{
  "num_hidden_layers": 12,
  "hidden_act": "swiglu",
  "norm": "rmsnorm",
  "norm_eps": 1e-06,
  "rope_theta": 10000.0,
  "parallel_block": false,
  "init_std_up": 0.0361,
  "learning_rate": 0.00167,
  "lr_mult_up": 1.35,
  "beta1": 0.9,
  "schedule": "wsd",
  "decay_fraction": 0.902,
  "decay_shape": "sqrt",
  "batch_tokens": 16384,
  "dataset": "wikipedia_en"
}
Each number is 500 + 25 x the weight over the matrix's rms, rounded and kept within 0 to 999. Layers, rows and columns count from 0. Numbers have three digits each.

# layer 7 MLP gate, 384x192, rms 0.114, rows 100-142, columns 0-63
508464561490534514500504484517469469519496484451511497472462467437504509489550512504509527512462495498478499500511488500509489479487514488491493502469472512491537464466532491489492500467491497
491477506519517458432504532472539509478519474483493479480425480490495514488456556498464518526514489486549493535523493517534491499519498474486562505494518509485509511511509503527506518455535527
513515448509492519541521528457520495489484493515507530546483507540508493449490454476521535514495522508521512507474519482543464485523472526458487486515475509497551537457489527508494517430521495
526424573492496505478493506526493504522494540506487500504458508441487509484481475517488529478486492510430507483513505511479479516452469527493479505491491519475505462465521511487562484509530467
502444490462507498549492482488511451511499524524479514471480487513528526505501549511495474475544500492522502503463457462506467483485491526526499498474522487513517498467492504468489491543483502
510490488478496530535559510496526511500552505529461475499450456461502515486519506482462476475537511488486469510497489504496482504492491478522487497501520486470529506477489511491570508487516498
474486533530504505535495523485523484489502510500503464505436458463525517463494519530503454492489526464485468487462490503494474514503517453547533490457496516465490473477494524492509484497466504
531486478519489515523530542517508520500542467540521514519504485546509536496477505486496516481485501495508537528539506511537458543500464486494465464474475477514490518472538529518472486478489527
502529520502495476520522489491504546510511495546466483511509480496549533472535532499518497521511485489508514524499522517513440505489509509492518503472509460461519510483482500502510491543489504
467499487488479500467481499532473498484475483510485484485484462486506486476493469521513513518497490466482490488558506498510524536465512507511480484544511486537485469440500513500540478506487495
510471506435465505506514510492517469522492469536462504469468462510510529509514503484503452493536519526506487489535518512504473520465501515483488478429546480513502483510497510480512497475473529
499523517491481485459521500470519479501484451490475495490500476517506531497511491506478481477518489518492465520491453512517502481483494476510499539463493514486484441492482499445524507533475523
509516473524474505457506504530507517495476465450516511481474497487502571506478464489473508497482476524534478551530474506555512466484479525529478526507478522547480536482498517480492494449541528
490497505480543534511531483498517475482490511505477443505485478523504557482504486505496538498490507487501533492487499507481490507479459486490489492483548482480502484435511541502505482501525538
522478510492482502510505455480480498468517511460496522505503476515475475515481489451508529539528489510499492520538472495518486509481421465523485484537529522485494522526512523498505516521519505
491449502532513505498521495510501531455503492514469479459478492494521485504493512503500498495514493469488493472485520489509462524475521490517493497515504512519530458512526543463511489487478495
559475532481496518508511481511476478537490486465441488461498461449500526462507456474486485500490492515497495511436485511476453518496440498518507503489452502497500494516518492463517518537483485
482509496482513568475525505544537520532470476479491461495520498506516516509509485497494564487529512512436474467468493499462459484524468506518464500476525507493507481474523512554501494505465550
479462518467516535456494474463497488550489456501513517488470475484519555428515550519548487500517504541527523514480477462516461463521446500515514486471541494497521514510501541443497505558494509
505527447546525528547491505516490512483528523504512517534498496560539502460506521536485485540534515497553500528461472499534494495457504508493482498518514503516523542486493520517483519495527533
526441481516519492521490498498499543500477527519480494491503508489498509475482513462491461512516495549500447469490562556499502438442527517503467487506505504448478422501507500534550474492510487
515519511503467506488514548516503519530509514479540491510431483503502535468466471488525502523466521489513485500521466512468503502459489490488465541479504553486464488480493489516527515480504499
500478488488498531489483512517493491516508517513464502528489493520518556481502534524453508476515530520502523491505515496524517549476523493539520492479504507473497489476479492487495485467491522
521460507500522481494491488546487509504478460513535473489480477517478507481534538516492506480449499467490486534460480472536496468500481498520562515467454500497507476452520527466492482530500532
495520506496487506477482489495494471474521521492514524512491512494497544476484498503502478508473506491478496482479492505491469496485464510495503527471483518528472490454508515483512468516455471
500465461518530519493520452553510516538511504489491471484501504492523484487517520473507436490498482502486494508485524542554452485448488492513500505498486536492499444434505515508523511487471472
501475439472470496482521486497479491509493472484519473478458483560537486517476480483482505491529475505518500504521473518481450484510523439514513486451513509505511513448487527461524478506497536
481505520509457496514509526534492529462517525503517504478511499487544521507495488440490523489546498506484498550480480513479533421508459476482477508484522506545549492483515469470511549493515528
540443466530474486479478522510512508481524484515528465448489478513530505479515503488515482539485538507489467515526522521479501474516491525510479510500511500444476479480554535524536471523536500
497534544512475506506491484503565497502496507471512497516514498491491472485480503480504544472485530495454531477518496484506493531489475477498480456498518518511507519498498530512579496474489473
484542480507504484509511479481505521488473497488497482487518488494528468467504455470509480506493442521522478479523498509464522491539503476520505497470488465478539436511525498450530480489460507
493540480523549533491565500529473441481483483525501512504467479482476543527481520524526539482487495475522506537493523467530488510513493465535504476477468542504483480495525542511534516494481503
457470485530546509523510519493487501468470521499517461525474481496533522477501471470500479509489534491503530534500507485496499504524496470525486481498465527513556475460534530521488515451484489
497489514480492512481504489534526511499501510491513511496463466504509482472468460488513484509521521513494534507500515496446498492461545470470526443466513476497506530485497487508521528460495494
493479534480492512444481504484477446474454493505527449454491452480542557481478509527479472492501505477529463481496495531526506501470524501469528529462484512468525519469519508494502483497460523
506541525491478563475495443478525534498536516468450494513480493505498526507492493513486486471500525498501528515505456523490488516464474502567484524461518532503521504500489533504521525520487507
484497533501483525527505515544522513496524532474468444502515460558480515432497521458494496462560453540519487532464462518493475526511493475491481498507506500533533534453500530544528488453461510
493545520513491555477536491483488546522512486485473450478486477492484498503501507485462491516504535466514509524496461513493499514509495524509493511488475525491523528499476528523482547505477521
548538510509530551497510495491517538493504501486449492485445473544487541451452548492500532484481502519465482494499478530522515522508458500503448516520472507528508534503478493556529482543531533
462518515507489498511488500524557493497506515508487477444473479494537529477486511502468474506554480510467453500481499494523526498469523486507474527520498498519473500479494505494503549447516521
453511474517525490477510511449503460524487498466484475455508487536502513494496481505537504496501500523541508510485453465450452454507505509511480520493519487524515480505529534514512504506474557
504507477482515535459518479522541525493515497453474478420516475514498527476504524484501515518529488464498517504522468513509493499492470519449448492499504487461492507491507536522522545448485457
454506549476461506518481481468478524481506469461510499443510467522528528463516522491491479506530528476462463495523500505427498463497524502511530479489520485458440488466530490490544504504506512